python train.py --n_layer=10 --d_model=160 --n_head=5 --n_kv_head=1 --head_dim=32 --d_mlp=448 --vocab_size=8192 --activation="geglu" --norm="rmsnorm" --norm_place="pre" --norm_eps=1e-05 --positions="learned" --qk_norm=false --attn_scale=0.177 --bias="none" --tie_embeddings=true --parallel_block=false --init="normal" --init_std_qkv=0.0318 --init_std_o=0.0 --init_std_up=0.0318 --init_std_down=0.0 --optimizer="adamw" --lr=0.00249 --beta1=0.9 --beta2=0.98 --weight_decay=0.067 --lr_head=0.00513 --warmup_steps=544 --schedule="wsd" --decay_fraction=0.814 --decay_shape="linear" --final_lr_fraction=0.0 --batch_tokens=16384 --seq_len=256 --doc_mask=true --train_tokens=104300000 --steps=6366 --dataset="wikipedia_en"
Each number is 50 + 15 x the weight over its row's rms, rounded and kept within 0 to 99. Layers, rows and columns count from 0. The size before them is the row's rms in percent of the matrix's.

# gate: layer 7 MLP gate, 448x160, rms 0.107, rows 59-72, columns 80-159
# up: layer 7 MLP up, 448x160, rms 0.106, rows 59-71, columns 80-159
# down: layer 7 MLP down (transposed), 448x160, rms 0.101, rows 59-71, columns 80-159
gate59 100:47 45 49 54 56 72 75 27 55 62 68 33 25 62 67 38 51 29 37 58 56 50 47 42 40 55 68 48 44 32 53 50 39 45 47 43 45 48 66 45 65 35 24 39 32 64 43 22 27 40 52 45 65 65 34 53 51 37 75 48 69 33 52 46 44 52 31 61 44 44 20 60 54 48 33 17 63 50 26 62
up59 106:52 53 28 32 77 55 46 63 62 58 60 71 00 58 62 47 43 39 32 36 71 56 60 59 89 44 38 26 65 45 35 41 58 59 70 50 66 41 69 30 54 35 40 66 53 52 25 35 53 73 73 42 34 59 60 36 71 63 72 49 97 41 39 43 71 56 43 45 46 66 53 69 41 51 85 78 51 51 38 55
down59 102:53 39 39 20 23 32 54 41 48 52 32 42 65 52 63 66 28 49 57 28 50 53 78 50 72 52 54 31 64 56 46 46 53 42 56 56 99 61 59 35 52 47 64 44 26 27 47 62 54 53 53 37 58 69 65 59 54 56 41 60 54 59 79 22 76 63 51 39 62 54 59 38 34 55 77 27 62 39 58 49
gate60 097:55 41 51 50 35 69 50 36 23 55 65 44 47 40 74 49 32 62 77 51 33 21 51 42 70 44 59 51 62 30 63 38 20 38 51 56 53 35 59 25 34 79 59 63 56 50 63 36 53 39 39 68 31 20 31 52 36 42 41 50 60 84 66 57 33 77 47 63 66 56 63 42 59 58 56 39 20 27 54 49
up60 100:68 54 37 35 50 56 74 44 18 40 89 44 16 71 62 60 37 62 60 60 33 19 37 41 65 51 55 44 74 44 72 68 42 35 59 37 38 52 68 65 62 54 51 59 62 55 68 56 67 55 38 74 40 46 34 72 63 52 67 40 29 56 52 61 30 41 45 67 59 46 53 58 72 56 51 18 39 21 62 41
down60 103:36 39 60 49 41 71 46 45 49 37 42 22 60 72 68 44 42 61 51 64 71 51 45 44 60 53 32 45 48 49 52 64 67 68 20 67 56 27 71 56 44 85 27 51 40 51 64 15 36 44 78 12 35 56 50 15 42 62 82 56 71 74 50 49 54 63 38 40 66 55 39 71 49 61 67 80 53 42 45 27
gate61 095:63 44 44 24 44 54 30 55 55 38 69 48 07 55 54 50 38 71 43 67 80 42 52 30 62 48 49 61 44 43 47 51 44 68 50 23 54 63 58 19 67 26 33 57 53 43 52 39 43 57 32 47 61 30 33 63 28 70 76 51 63 75 76 71 59 61 63 61 76 50 28 29 62 60 58 51 52 63 41 64
up61 085:34 43 41 37 67 74 18 38 34 45 57 46 12 35 58 53 52 69 22 62 55 42 70 13 61 49 57 68 32 23 55 48 61 65 55 27 57 29 68 38 58 48 43 71 58 43 54 55 50 72 36 54 52 54 49 48 50 60 69 58 42 57 56 60 51 50 56 38 56 58 45 32 70 56 61 63 44 65 44 66
down61 096:50 52 43 46 34 63 21 37 55 69 49 48 44 45 62 53 70 72 63 34 57 47 19 24 56 52 71 67 52 46 61 79 57 70 44 58 47 46 58 56 46 50 62 55 70 47 54 64 78 58 24 60 09 52 44 50 34 35 63 57 31 23 53 44 57 48 36 59 34 54 36 39 57 58 32 49 75 63 32 70
gate62 093:43 44 42 27 99 56 51 23 29 43 48 36 30 52 42 60 52 38 30 53 43 61 38 65 46 61 50 58 32 47 60 29 48 53 36 68 66 33 53 35 76 41 36 60 56 31 51 56 37 42 65 17 55 20 41 38 50 34 76 55 09 52 64 70 76 65 66 72 49 57 62 45 61 37 56 44 45 73 35 69
up62 097:33 50 60 45 72 64 68 32 42 44 71 48 32 56 36 62 53 46 59 53 32 70 43 22 54 46 24 62 36 48 47 40 50 60 44 69 48 55 64 62 56 24 44 72 62 15 57 62 43 68 24 52 32 42 54 47 39 30 83 61 32 46 59 32 63 58 51 46 49 39 50 34 40 51 56 46 43 78 48 53
down62 096:69 44 53 38 41 73 44 27 49 41 45 61 53 52 85 07 56 49 63 34 71 73 45 60 69 47 58 53 57 62 54 55 43 42 50 12 61 40 27 31 46 40 44 31 52 60 39 71 60 77 50 54 64 69 36 43 18 42 58 43 65 71 45 47 44 62 71 55 74 53 49 70 81 37 43 78 62 62 56 54
gate63 109:59 42 35 59 43 45 68 13 67 65 38 13 57 73 65 53 66 47 34 51 59 60 16 34 33 35 56 34 59 53 56 68 47 31 43 46 46 60 56 49 36 53 63 77 39 50 53 43 84 56 43 25 51 39 24 58 34 63 65 44 35 55 35 32 47 58 58 45 61 58 45 59 21 48 50 42 44 51 58 56
up63 112:60 69 46 49 68 28 45 57 34 62 61 53 57 64 50 43 51 47 29 46 46 74 41 57 38 44 55 63 76 66 58 48 47 26 28 78 56 37 92 44 50 50 43 35 45 46 72 40 35 39 62 61 81 73 61 35 52 27 51 58 41 16 38 76 39 51 33 37 41 65 73 20 73 52 62 37 25 93 59 72
down63 114:39 53 50 22 78 63 50 50 60 45 39 52 47 60 80 41 40 90 56 61 55 56 23 59 55 50 53 75 68 30 64 35 32 58 57 50 46 53 43 54 57 63 51 55 46 75 55 53 86 70 56 61 55 57 35 55 47 49 24 57 53 46 28 36 66 59 70 42 63 51 16 54 93 62 42 33 45 52 72 64
gate64 102:48 42 57 62 59 54 44 36 28 49 71 20 59 48 43 38 54 29 47 65 70 47 14 27 29 34 33 38 45 57 59 74 37 58 35 49 47 34 62 49 52 66 64 40 52 32 55 37 67 14 54 43 37 59 55 43 44 59 50 85 47 55 58 65 67 63 64 70 40 55 27 59 15 46 70 53 28 46 40 74
up64 099:73 32 56 51 71 21 33 75 59 39 35 31 39 29 56 45 38 50 41 60 56 77 53 38 45 44 60 60 58 49 45 40 45 57 32 72 46 44 70 58 51 48 33 27 41 35 51 59 68 33 99 51 41 52 64 61 68 67 41 56 64 54 47 49 47 57 24 19 47 57 46 34 61 32 55 41 47 56 52 45
down64 106:77 51 60 26 56 48 80 52 63 71 55 40 57 50 73 47 51 75 37 59 62 39 45 61 41 38 49 59 53 52 61 04 46 63 58 22 65 66 00 27 56 51 37 50 42 70 52 57 54 46 48 37 42 30 52 48 71 57 69 46 62 33 66 33 44 56 59 53 50 59 63 56 45 04 58 56 39 39 47 53
gate65 099:76 28 55 36 60 76 65 31 58 50 64 56 31 27 60 46 54 59 36 37 56 38 40 38 90 73 50 81 64 43 60 39 24 56 61 47 32 38 54 50 71 43 37 41 38 25 67 73 38 45 44 19 44 45 48 58 40 49 78 71 40 59 48 58 57 40 55 58 71 65 47 38 49 51 34 69 37 32 46 41
up65 099:43 40 35 64 48 52 86 45 61 31 43 43 63 50 28 55 58 52 19 22 43 48 78 70 56 59 28 26 32 24 68 40 51 46 32 46 96 50 40 41 33 49 76 43 49 21 39 38 42 34 66 49 69 70 56 37 40 33 53 57 47 33 50 58 41 64 52 43 39 55 47 29 53 61 67 71 54 58 44 57
down65 100:54 50 71 10 68 32 64 35 35 43 48 34 40 39 28 50 40 36 50 46 53 41 53 39 67 45 25 42 57 69 43 25 68 52 38 67 56 67 47 49 69 55 38 47 40 50 31 38 42 48 70 49 70 42 72 54 63 26 46 39 69 48 46 49 73 54 47 47 35 39 56 17 57 18 70 52 36 81 24 43
gate66 101:35 53 42 64 31 58 67 41 73 61 71 60 28 48 56 44 39 71 52 58 41 31 36 64 48 50 59 39 39 48 59 56 44 47 21 53 61 29 21 67 38 42 67 60 38 69 38 35 62 45 20 68 42 33 36 75 34 51 35 53 54 39 67 48 55 60 63 43 33 38 47 70 48 38 28 44 74 70 44 38
up66 103:61 29 46 64 40 62 61 34 76 37 28 54 64 37 54 30 50 60 33 65 46 51 50 62 18 48 62 86 29 36 68 22 51 77 45 67 70 50 73 60 53 44 68 68 42 43 56 37 46 34 60 59 36 26 71 60 39 62 54 58 99 42 33 55 42 30 76 66 41 48 25 57 49 23 73 33 58 44 20 30
down66 100:40 28 54 47 69 65 50 22 41 39 45 51 34 58 32 50 58 63 43 54 24 37 19 35 43 38 42 64 66 70 53 49 37 40 61 63 60 61 38 51 53 63 46 34 36 48 55 58 77 48 51 48 40 31 58 62 45 34 66 24 77 44 58 32 80 59 45 33 47 39 24 36 34 31 32 26 46 66 20 42
gate67 087:56 35 30 58 47 88 48 26 70 49 41 77 70 47 78 50 51 42 45 33 34 51 51 53 61 32 47 71 49 63 64 62 53 62 71 39 43 42 44 78 43 89 77 70 62 21 54 84 62 78 50 35 40 66 35 52 58 43 50 53 18 83 71 19 53 38 54 51 58 56 37 64 30 56 60 60 56 33 56 57
up67 093:78 46 40 58 55 38 46 64 61 77 65 49 36 51 57 53 72 26 38 53 27 57 46 34 64 53 33 35 57 71 39 43 53 24 36 67 60 33 70 49 32 53 68 58 51 58 38 46 34 56 61 45 58 52 51 47 58 49 46 81 52 30 61 35 51 71 45 49 53 38 55 57 52 66 69 37 53 59 46 51
down67 091:36 63 35 34 73 71 36 44 67 29 37 41 43 76 77 58 54 65 29 46 55 38 60 51 70 46 34 52 44 52 75 65 49 43 87 51 63 39 42 63 60 65 72 48 40 59 54 74 61 30 49 48 34 61 39 36 92 39 36 47 35 40 24 50 44 30 47 46 54 57 65 24 40 51 40 36 63 68 68 48
gate68 093:44 35 53 54 24 76 59 62 39 42 44 63 38 28 59 11 32 29 34 45 40 55 38 58 84 36 48 40 46 33 45 40 40 40 46 57 43 53 55 58 51 63 25 62 81 60 36 58 33 67 51 48 60 51 57 62 57 73 57 70 46 52 61 52 56 53 20 81 64 33 50 15 50 50 59 45 67 60 60 49
up68 092:65 70 58 49 27 32 75 46 30 52 67 54 56 38 57 55 30 51 65 53 54 37 42 43 44 60 55 41 39 74 22 63 45 50 41 50 44 55 23 48 30 66 39 37 44 61 46 74 41 64 64 41 63 57 42 65 57 38 51 62 59 30 42 49 26 44 33 50 73 42 38 29 53 52 50 18 46 82 51 59
down68 092:82 60 54 89 60 63 51 36 55 55 58 32 60 42 89 44 45 59 54 48 20 68 27 41 48 24 66 64 51 63 67 53 61 37 58 50 51 45 52 71 77 33 55 72 37 50 37 62 51 44 26 83 53 55 42 41 69 55 36 40 65 40 23 28 72 38 83 68 52 60 40 44 70 56 29 61 46 65 68 30
gate69 099:52 30 45 52 63 52 85 36 88 60 55 41 35 57 94 62 59 69 35 59 44 44 49 45 30 07 46 28 62 65 52 55 47 36 45 52 71 79 38 47 44 47 36 71 37 47 58 50 66 71 21 41 51 66 62 62 57 58 52 43 49 22 51 49 64 80 20 53 55 35 24 32 33 39 49 34 53 26 67 69
up69 105:54 44 32 64 43 58 55 53 77 79 45 38 76 65 63 47 41 52 61 64 53 28 42 41 46 38 40 34 62 87 42 40 22 43 32 50 43 61 44 35 46 56 43 59 44 37 60 27 41 30 36 50 64 52 31 55 36 48 62 19 55 26 57 57 40 46 40 62 73 33 39 54 55 38 55 32 52 48 59 62
down69 104:53 33 57 54 41 35 25 49 43 24 59 30 27 55 27 53 48 66 67 61 43 42 32 34 54 55 36 75 48 38 56 26 52 57 64 44 30 21 47 46 27 31 32 40 72 41 28 41 60 37 60 61 53 42 42 31 45 18 72 63 31 30 55 55 63 54 56 80 30 36 33 38 44 68 44 43 52 33 59 68
gate70 104:42 58 49 59 54 56 60 10 73 38 61 30 37 49 44 33 55 73 45 42 68 48 53 41 55 47 47 32 74 39 24 45 40 62 42 35 49 04 67 29 51 33 74 23 42 43 57 30 62 63 76 61 52 56 58 50 52 44 36 41 60 37 50 45 43 68 77 68 66 60 51 76 36 67 62 51 62 59 30 29
up70 103:54 23 40 99 40 63 80 46 60 61 42 62 20 60 24 39 48 31 53 53 58 36 46 56 63 61 22 45 63 63 49 82 44 52 62 62 36 44 51 52 69 34 31 36 68 57 53 44 77 56 38 54 42 34 62 62 48 15 29 28 39 67 42 37 25 44 42 76 34 31 42 51 47 51 48 59 65 61 39 26
down70 102:66 45 58 62 18 63 46 67 57 36 71 65 62 21 63 63 49 64 36 41 78 62 27 56 64 54 65 46 51 61 37 53 48 69 44 22 34 48 27 31 39 46 36 70 57 50 39 61 42 48 61 41 35 56 49 69 31 59 59 53 55 53 58 44 45 46 66 69 44 41 79 73 61 34 32 60 34 60 55 64
gate71 087:77 36 61 73 31 59 70 58 57 41 35 79 37 50 31 55 39 43 40 36 45 42 61 42 41 59 82 42 68 53 47 25 37 60 49 45 28 23 47 53 30 77 69 38 62 52 68 85 43 73 58 45 60 30 58 54 51 19 88 56 20 62 22 40 51 58 51 56 43 52 46 60 16 23 58 42 61 50 57 46
up71 087:39 23 66 59 56 68 56 38 50 65 72 44 50 74 74 44 49 58 62 46 64 60 42 46 36 95 70 34 47 41 52 47 54 74 44 54 45 55 40 81 55 65 40 30 50 59 52 74 31 68 50 54 46 58 64 41 53 54 90 40 70 66 42 34 60 47 24 52 84 64 26 52 25 51 43 38 76 70 63 46
down71 091:78 48 37 69 40 46 36 59 34 53 49 63 66 36 44 56 43 55 27 53 61 56 29 59 38 26 78 53 56 53 41 48 36 65 62 50 47 63 37 47 40 16 52 49 24 62 51 16 59 30 27 48 40 34 49 74 41 63 52 85 50 57 79 41 47 45 66 52 45 57 64 68 51 60 23 49 27 66 70 36
gate72 105:74 68 57 53 50 59 52 44 61 72 67 20 25 47 55 43 63 16 65 48 50 51 25 33 36 73 61 54 54 59 42 54 52 30 27 82 65 50 72 38 53 27 27 62 57 56 36 31 57 08 36 46 42 67 38 62 27 34 80 54 57 38 45 65 55 62 44 48 48 50 62 48 51 46 33 47 29 67 31 35